python train.py --activation="swiglu" --parallel_block=false --init="normal" --init_std_o=0.0 --init_std_down=0.0 --beta1=0.95 --weight_decay=0.0 --lr_head=0.0105 --final_lr_fraction=0.1 --z_loss=0.0001 --train_tokens=330000000
Each number is 128 + 32 x the weight over the matrix's rms, rounded and kept within 0 to 255. Layers, rows and columns count from 0. Numbers have three digits each.

# layer 2 MLP gate, 704x256, rms 0.164, rows 281-289, columns 0-255
116133134131137106137156102083165153013062111113129094132194125170106172188179113132084142096140139103120107120178091100102154131111138130123075106109158126119133171086160084141149104090137150184109083150075122186124253078143137077139108121141083154144156135119112140125139135132145152117120065112147161107153159083115078148070119130141137134123079109081182127091153135135168184101156112142117163080192079101165109112149105093127196175167096107093146188062125139115109065182076185077178146131129170191091155115171118149129111129169145144136209125104131094111091059168081170146148197142114109121086103144159107138118051102116140175107096150141096089139138165063155131066163123132125141141160064106119078190176170110147129211197092105090141110068149158122118164080125066
124125131107156158118132113125148138083148144087145101110132144070088115169141195119142130078106174077089150129126147172203123106104162107153145107085207131167113146125130094108090151172132094113137111081144089167131105150088154159130124110171173151098122116115178128144115170162121040079129144139119111162100104120113129058236122130125151110118152175126126162134106139128116104088105095107139123115141120128101051193163115137137063176029120152127138056156153190188111107075094104095107176096112132131098151134112104090135159099122099115175150124108107135113116130132170152138143112146103113191178125163097135079076083134137147105118166139071078126183151183131147111138188080152151115120176108150050175077127138128087127148136150153089146158102086153129158113105128130
131170171069144105112155131112188105155149144127115118135144102084176163175152139119121140148125035169045079116172098137117151090173131114070096179129132051127220154165099148119146201111128123082113159085137163141096136136105163134171173134171092163066102113127151159068174160096124157113128096135095138139071120153115169119120130144119137119106088132115111129159143139100111090087106139152084153118144159144114057159163101128096081115108136110140139077089139164135180094122119044110152120155095098117121166165179153145119079135085109152137119100047206154133242100115127101118124071104132109134106094180119140151146046132072162106094131139102106128140162130174169145126177154166066101074095098112140155144086177122126121153117137060194116139115132145188144035086213143
159108094146094129057125169132153153098162104205089121140134169112172173174158199155154139097100091157157103112185095114149155090137128167123159113129140152150131108124182167076134144126128130130141113183163088145183083143090128082125149143145092125080124090194134168117077194120095139124166131071091169172062106158107059069129143158163091108089114125123140141153130159129138147087121128097071129115130144159105177087137061113165194099168151184136119124104138112163107177094103127144136117108101174093121170137143091200161114128164125148131071178156094090099123136099122080112147136142104160122170124125098149112116115107063085181098137122108121079126115152152126124094161140122116156136139158104126109145165146163149110144099084125129147174176146065083126152124151183
160067142144148093145153130179137123147250132087122109141132134123145143107128134182106162195183165110129115131144128108156140137071172113148149078149108116118025132124124157199149167092095107149173127082149125066132100177124098131173121196125105123081144191113130102133167090121097108148125199161091129180102109118160167139132106102109121113032070129110126196156135140122132154156167155138136170147143129173160180095175098127145105161092136123165143130102097084110133152124114095116201128095153128191134091153173134095116124167159178085173174124140108143198101122162125126152154165093175127053104132132103147154133110151129085172124186149130119126118138146101118141163155071079136106199092131153082134165151166111116128146085079130197146203132131148142097119140127100
143140151123107118163060183130161108101125093084165139066107105154115124215163141116096142077150119160119162101113124109100190196080157165159124077098117150185148094049158157132126134119121169152120084132136113089149106147126082171151118060131150191150120081136161125061084147161114091110117060110124167100124039210151132100172114083183048138175149104161111160047140078136117106158137153070091176085068165104158132167111157146146169121094152113101067149136139122107137102084193106121096142109210180184154150128117096145154114167173152139131165117137168061137114125130167128124163152133179171126155104093158118161176137147120175087093174004177116145182157110115151123093097107170132146082103131087109158089155093148191091088134113168193194139125144142139136106093127178
127072115120195090134075102088125092086231131113113131083215130181155182179110103105115179105127145138143094160083108145136144078110081111105142155131108106129136117133154139161124136131128114137146137155130086126102102103141145108118111150146118173084106122110190098090103079147125090183143139137110142183140138186089125079156036071145121127170139103143107116153147134101194156099114101111174115173145098179111114167118099149136132075113101109167092138035128132138104118098078176105120135086109151134108163188148112153092096132097107116108131104188156104156071184111147170145217152098154155166100100176098089126083068112099122135070091138165111117154058142102156137098154131051122160127146100153110127181152095128142071089120091163130166199113097134117102158133102150
125135132096128146155134134187107123147083140167103127156129120141107161137167118117127133168132144132144176126139154135169161110151155133109126199101091044079140086150096135112118188102088094137086102166141153177154115163095162129033096180115140087153137076090069126110138143125175130159116136189164102150131191052148155118122187160148152122211145136104135107183168157105108099239132193127126093163110101172139132134135136094152119137090189179148112188153132080117115095097198107146168119046105144136113120138154117110127175180124159153171124119148150091134125155122157137141122166132124209145114121183121074106119051074138166110072133148166123169163179126095147106121144141121057153124104185160089129086089120132108099149144099116099141158123114098128150138150174178
120173139142135113127151122150098127166134148118097114179141150076133121105179141104075086159093103099181141176143112075129171101139126119101112159123091099108157130136119135087125168102056089124109122178117138115107131130165196149104166186090102153130122170148112142173164134106148136152133124147158116139159190143106082118111119101102125162100161110106137191056105099134203172113113177113174119098128130185111181133136123099137202150124159155105177037111091081157148142116155086066066105078150120103186110067188129113166112149135111153137159098099178089131112105174163134092208130102066118118190162143130114130103156141179139106139164062175087111099089093194160147122101144117110141201190147107103159071090125172157090143113097133110174149178182108120119128084138117
# layer 2 MLP up, 704x256, rms 0.165, rows 281-289, columns 0-255
049185135111148107092135047110137156073066172133125065123132090084151152180132155144082179115128076094140158108150067195085142142145127090136068137078167133178179182051124108135104068114118176207107121141141152177058225064175169101113118132117063132129131138169082173068131116141117144124140131101161120139165135077116121093095126141092150127129070161083180168133144129112172173103161130157134165118186114130149097111101134044155079160114128081138176127119159096148119090097099169099161139117129160119072116144119125160124066073152137143115170140133184106148132060152138178128156167133111108112145151139147163147090066100129148160087109145144050109136118146106143070113168134128101054148150075071149133211141114077189097158161058159135152097115160162119127125044105098
127108114135122130107150098123099145169114138115058139121157109117110091112108147108122130111186163133149070150089137084097121176101163119099087143144159106128162125142142108145125083099122106100116151142107133093128113101151141125113075075156127139176161129119067142170109106156096101153185170137129150133149053116127076116160186116121144118104125109190173123161154145111179094079149126116102121153155105133164133131094105113138174149113117170080071151088174118131171117079125188129137186211162117127142086118113172130133183136093099088079194087146090124148102128093114104129138096143144119145123130125121177154174152131123127150108156110104106137109105119134112170122138093112161136132192156101139166160128144105187172130138119117104114086090113156155098038115100137
138149145157119114111126184136148128125170167105097102130125181150053115153091090129160107111094063081075118095167199106096129116103156137120066132094097149116155127165091114087119101120139171115116082133159123094068145101141176216117099186173127111134110108199158133146115109156133107207122115185150089133129157084148199161122072123156161109125123129116092157155100093175134115070112126162117145117092112075208110105147122149081158122131103136102187134117168143161088150212181152094149125057092122056197150128140138143087081105156139084076118142112121143187168176139102158111136115131123169088219115106117137160116128148076206096084120118064098179149127083139108082129124076124072151118155153145138033150128132120155148149144117141181132157146088168105146133092159162
114130100170114072114184118130086154166129166122106155144110113138072105115104097079141165112170106093112128120108108143135126179169090135135118168117143125187095083107151133094151102102145086104174113137151082106118165127167133146054129146158142159141098120134118115118096140144137141130156072145174184178142124135088175137098126111095188137158150104134138133112117127133116154167129115113144152126059114073100074177134132101153113109129165029107087121120146121130102127144141144120121113163154067084046082084098116098133106095163074113107122057166168159137098128171053148126099075145109101137196119121123125130129141111164100080081150157142152182087098185150151171145117107119131180130106108127149087125081119107073192166102109149101145076113169197125142118119170126
128141077154202117127090107127147196149167126202152121120105111116094142167156169166125152134144179099058173094087157106158159121052151149121174126234092159122144139073153094114156168085045078134147188093100142123135164142118094175136143128101090142095198180151088113098141197121121088114186105084129155118167161143078147148105162130156168130146133143109106099125128120111096080175117150214150170108120116182141128120154167177116162173067129107162091140121145134143098104101112135133139118154112123112128091171122073115126154074057147140110073146187105174145149119129136077136109159148128152148114161122082149124079098179073137079152180102142158105129163127189125141174117139109065044143055124143104139139084136139088125135181135181129069061105142148121131116162129170
122139068138148150109065088072149093143123202098099129139109150110183117190062148154088112130109079122083167137108144185153149197149081117114114128105073158144110167139115068135059050131205132173160129122140203146117111141151149110146092235131181116225119108121169157148096126175153105114082143102119152114105096123116169105140154074171095144143157163131140114133095112099094109117093154161115124112075156129092184114162164166181170136060188112134116186175110108150162130118071195110159091082112178142118190188106099119083182124178060173122150138094112092108071150107135151143118143131103137141142116061127114187197134121109102132150112139106112132100144140153063171156148127131090135109142151187117091134108103167119114103100165094159094150189143106097131109132240113
148069140122108117142103135124130126143130173148142126111116084141156079167116092126145144128075143172122097164130086112126104073082102101089129144141082194148100126174108148157132190154127089119166125141119165158125130134117143114125102198186143149131105159137091098127146168101124096166163049077105099098157134139157194083114078125036116123076107167188134074144110083074112121086132109162113077176160107181143123087114127119192205089102058169145132031132093187120131151105102109099118107143139124194122145132100112152094132151128103176153140084146177145142135134166152133121094139111113132105113161103105138106111114102108099155106194184200147115139040113076130118101136103090143136169123150107029109193102138151121139079161154176172147131116114174106133116131128081
172150105132171149093128150139157098054203085162122144165129138157075153158181089102101163129148192143103109077109165105156121104157126123093128076152108126129096117106091098127160099148130146168142208125128165104202117160180171133092091165112142156134204168096139102165097148000175094092106146133129154111119087121116104106103135083196160067090179139139121072119128129159159125084092110184139149152071171173132133133128127158119178207109190147161128144138096128144116142129178135149124150130134107122144109142162088160077105174154121114117164232126155150110173127097154146111124164104132180189206129134104122178148094101106194120125144153111136149115158167127102166174146155121191127094121107078176099133102125144190147154200160140155102157071104179158159094114155146
108064148112083124108137137109147113120133144157140127113174094160154162170098098128151104112153132154089128097138158168147111135120137130213106130133095117191066089150136148120104120136139162132196123121158149186197118123142091114165158122138137082160155111144150105091099105127123112143221122109134088149148123140140147169196135075141110177129129198173141053155181154156087078111131025116161080150124125103167143153117160113184090140074104081162122150127153193090121136152139138107171111162071149158105171092070135151108143153098154138165119125101122114112101131052105195125038149121133143098117124109153111104181136118140127121190126079132159118155094154147138146128141140129117132111090125136103057106140124088155233108139141124137112103108152129103095132177110082
# layer 2 MLP down (transposed), 704x256, rms 0.151, rows 281-288, columns 0-255
079118084134155144153146112114155116128145108124098118079140106099133112141111153086131113137163103111164144100175165114110110132092141159134129099140093142092095119121111154092152100075164171152149165151094076127115149086140136135134164129093151178119091136151140179168126127112161127083116129087125144090076192145113141180123152197138108166133071109113116117123080160157076131065092162129167129113082170102095102040137151121084133090176149114144098135080113139140179199170125159098115139082136128079177126098125159147105069156119140173118138139128113111077093186111117084159135103128155126132155092098126192067122138049145070164164109164142114121124151108153091145151101104179093159143086171132137145128116145066059113122118076135071139100130152143143130104174118116
100160127068185144200039112092131165089087156114115128126165109186107148127185128144201063124143101129092101171104130105130112077131168089058125097114140163122102100150136133168109146150145169098173078126174121127094178069151150127125129168135112101096155131112106073132102077072129124140141090098103133115163139164147074133135168151083050181194152165123127147143107126054126086129139153168055085171136163039130179121130073144155139074129130110100129176096085104123098175182116121088135181175150102113140131089171128139120103157149125095135110164127154125137185113163077137102129149108168144165141089091088125171167140135113083226141098150095189154139147174091150119165120130155162136150159139124106163074158144117183095152059073109141139166110105158133111088125142091
125162169147081110155111113114096107116139156064141081061116111107169100120118171138119121114060102110075090133134136114101113153142138181206178125169157133173140116119080101097075161090116076094117139152142117120065151195083145049129120123120161126160129111120125189111113151199141148097143143107130088138138059134146127152132117149083100132150105113125119141140110167154155149194126164077120108181105112163145093157141174095080150129146132134122139074110093138174175072071116081165086117122096163078087087109098166123148133111122140154150158135116155146116070097083108130107186144128132088149074143124127104065091126123129125143130176167180176139085116128131140164056127201201112118127115135166114108108160110119163089149092194101173127089143147100090095106147077119
142103134219068098070134231139132146124125129085142128102069144213115134107174163156120114100138120155150156107131138154126039183120133143207165152131108146180152142109133147159150121114134101104124138064111136110137196105134107164128133150139156122121101175128114126087155144146122166115101000131136098073144110076186133157116116120115149103093113113085120138179139144163121173126108174196157152157137085115084118139139102097124128172150126169140088124118169116138141049084157157114149142161172110151109113091172140114103138127111093150177085066147093041133155136153099177119096093101156144059133191116112161156158125226080056135104116056131100150116183141118120169153131116175156188111130173167170099123104106108154111098126126149156139145115131135131060178082107095
114133155117133091168145120149103150081141108181178125109106147151190227132197121122109119151144142166149157136145059123133108133111124116095148157175185130140194131136118074109132152174112162154105079174092109095153130169145170185125081124149205109148150184118112126160068117113162166109130142145140090135133094164059137100170097093126118098192126147216122173166143111114132145146165115140164105151095146147130131121177131167173152155100098045106110171142094138134138127130123111099113147119138184149165125126160102194133132103164123165084124081123140108121158204142099132138122142154070130114130135149083083136085123139130152125115142111128171127151059184130169061093139140140141153137132077129103149136164144153153117153123069120218146110091184120094085122133203190
097140097136131089064111159094147158116122150115082142170113114129148116166092092166148128105185072103098131104058127195133133124162080063153148060110176151105121154132117129150146083142168130146081140116109153132136077124145070118147073158133153096174143064185100204119103091076117076121120118124151117200091075128125196119171192098122147150097130144149151132132157106114098163128131152189144158064090078158105172145110142157158128116119139122174151104099122122030115130155179158119139161163165136101157089136132127148117149071162146113183135111106095125102108167147115147116140142098188088143152128107172119140099121169153139137140090097069125093116139101126167143112112137080157088180158082159170088088116077080130116095168193163129112134120132091125101159132129145
135145144120148165090072179149085161182125117154091192139130147168131158098089063154137162126127126129082103171120081102106178199159106087121092100102107137050159063055098132125118165114091148127132177103151174109130074059137184110128175155155093099098200132158111141121104145119159122117118064133092061120118121150165123082152125115138108133169068078186139147127105125135130159115155165185172078181105141112181130147160128174127139134122144122136078169134137137104138141142093166126060152110139114174163183091135176138142129055135148135104120063125102137134178143117171149168111162144090092142116094155077103101081098104116141096091132098182107059137106123148181156077113195119115137165175089129082050143147145084092178108067098114169140143162090111099112113156112136
099184158119073133100110125088167112087194192122167164113155142126123161101137184134067113096115161156116127083076123095097160176112131070147157160104090152132137159055155130121161085123105163130138093114128132094123122083101079088141124110148184181132149128107148183114201137124116057094090134118095128109115107135174127155106175120123143169189077116094136146085090093122171139131122128113204136183090092142130135157153119128130116121159147079096144182063116146151146169147129061103070131162097084099102124152128148067094123153163176163122109094151139146161117112135159143108146087106153090144104119176132077152085164131087118124153151136122123135144160091148144132124130076140139118129146160163098156139156130168091087075149148138182131093161139135150168113168083092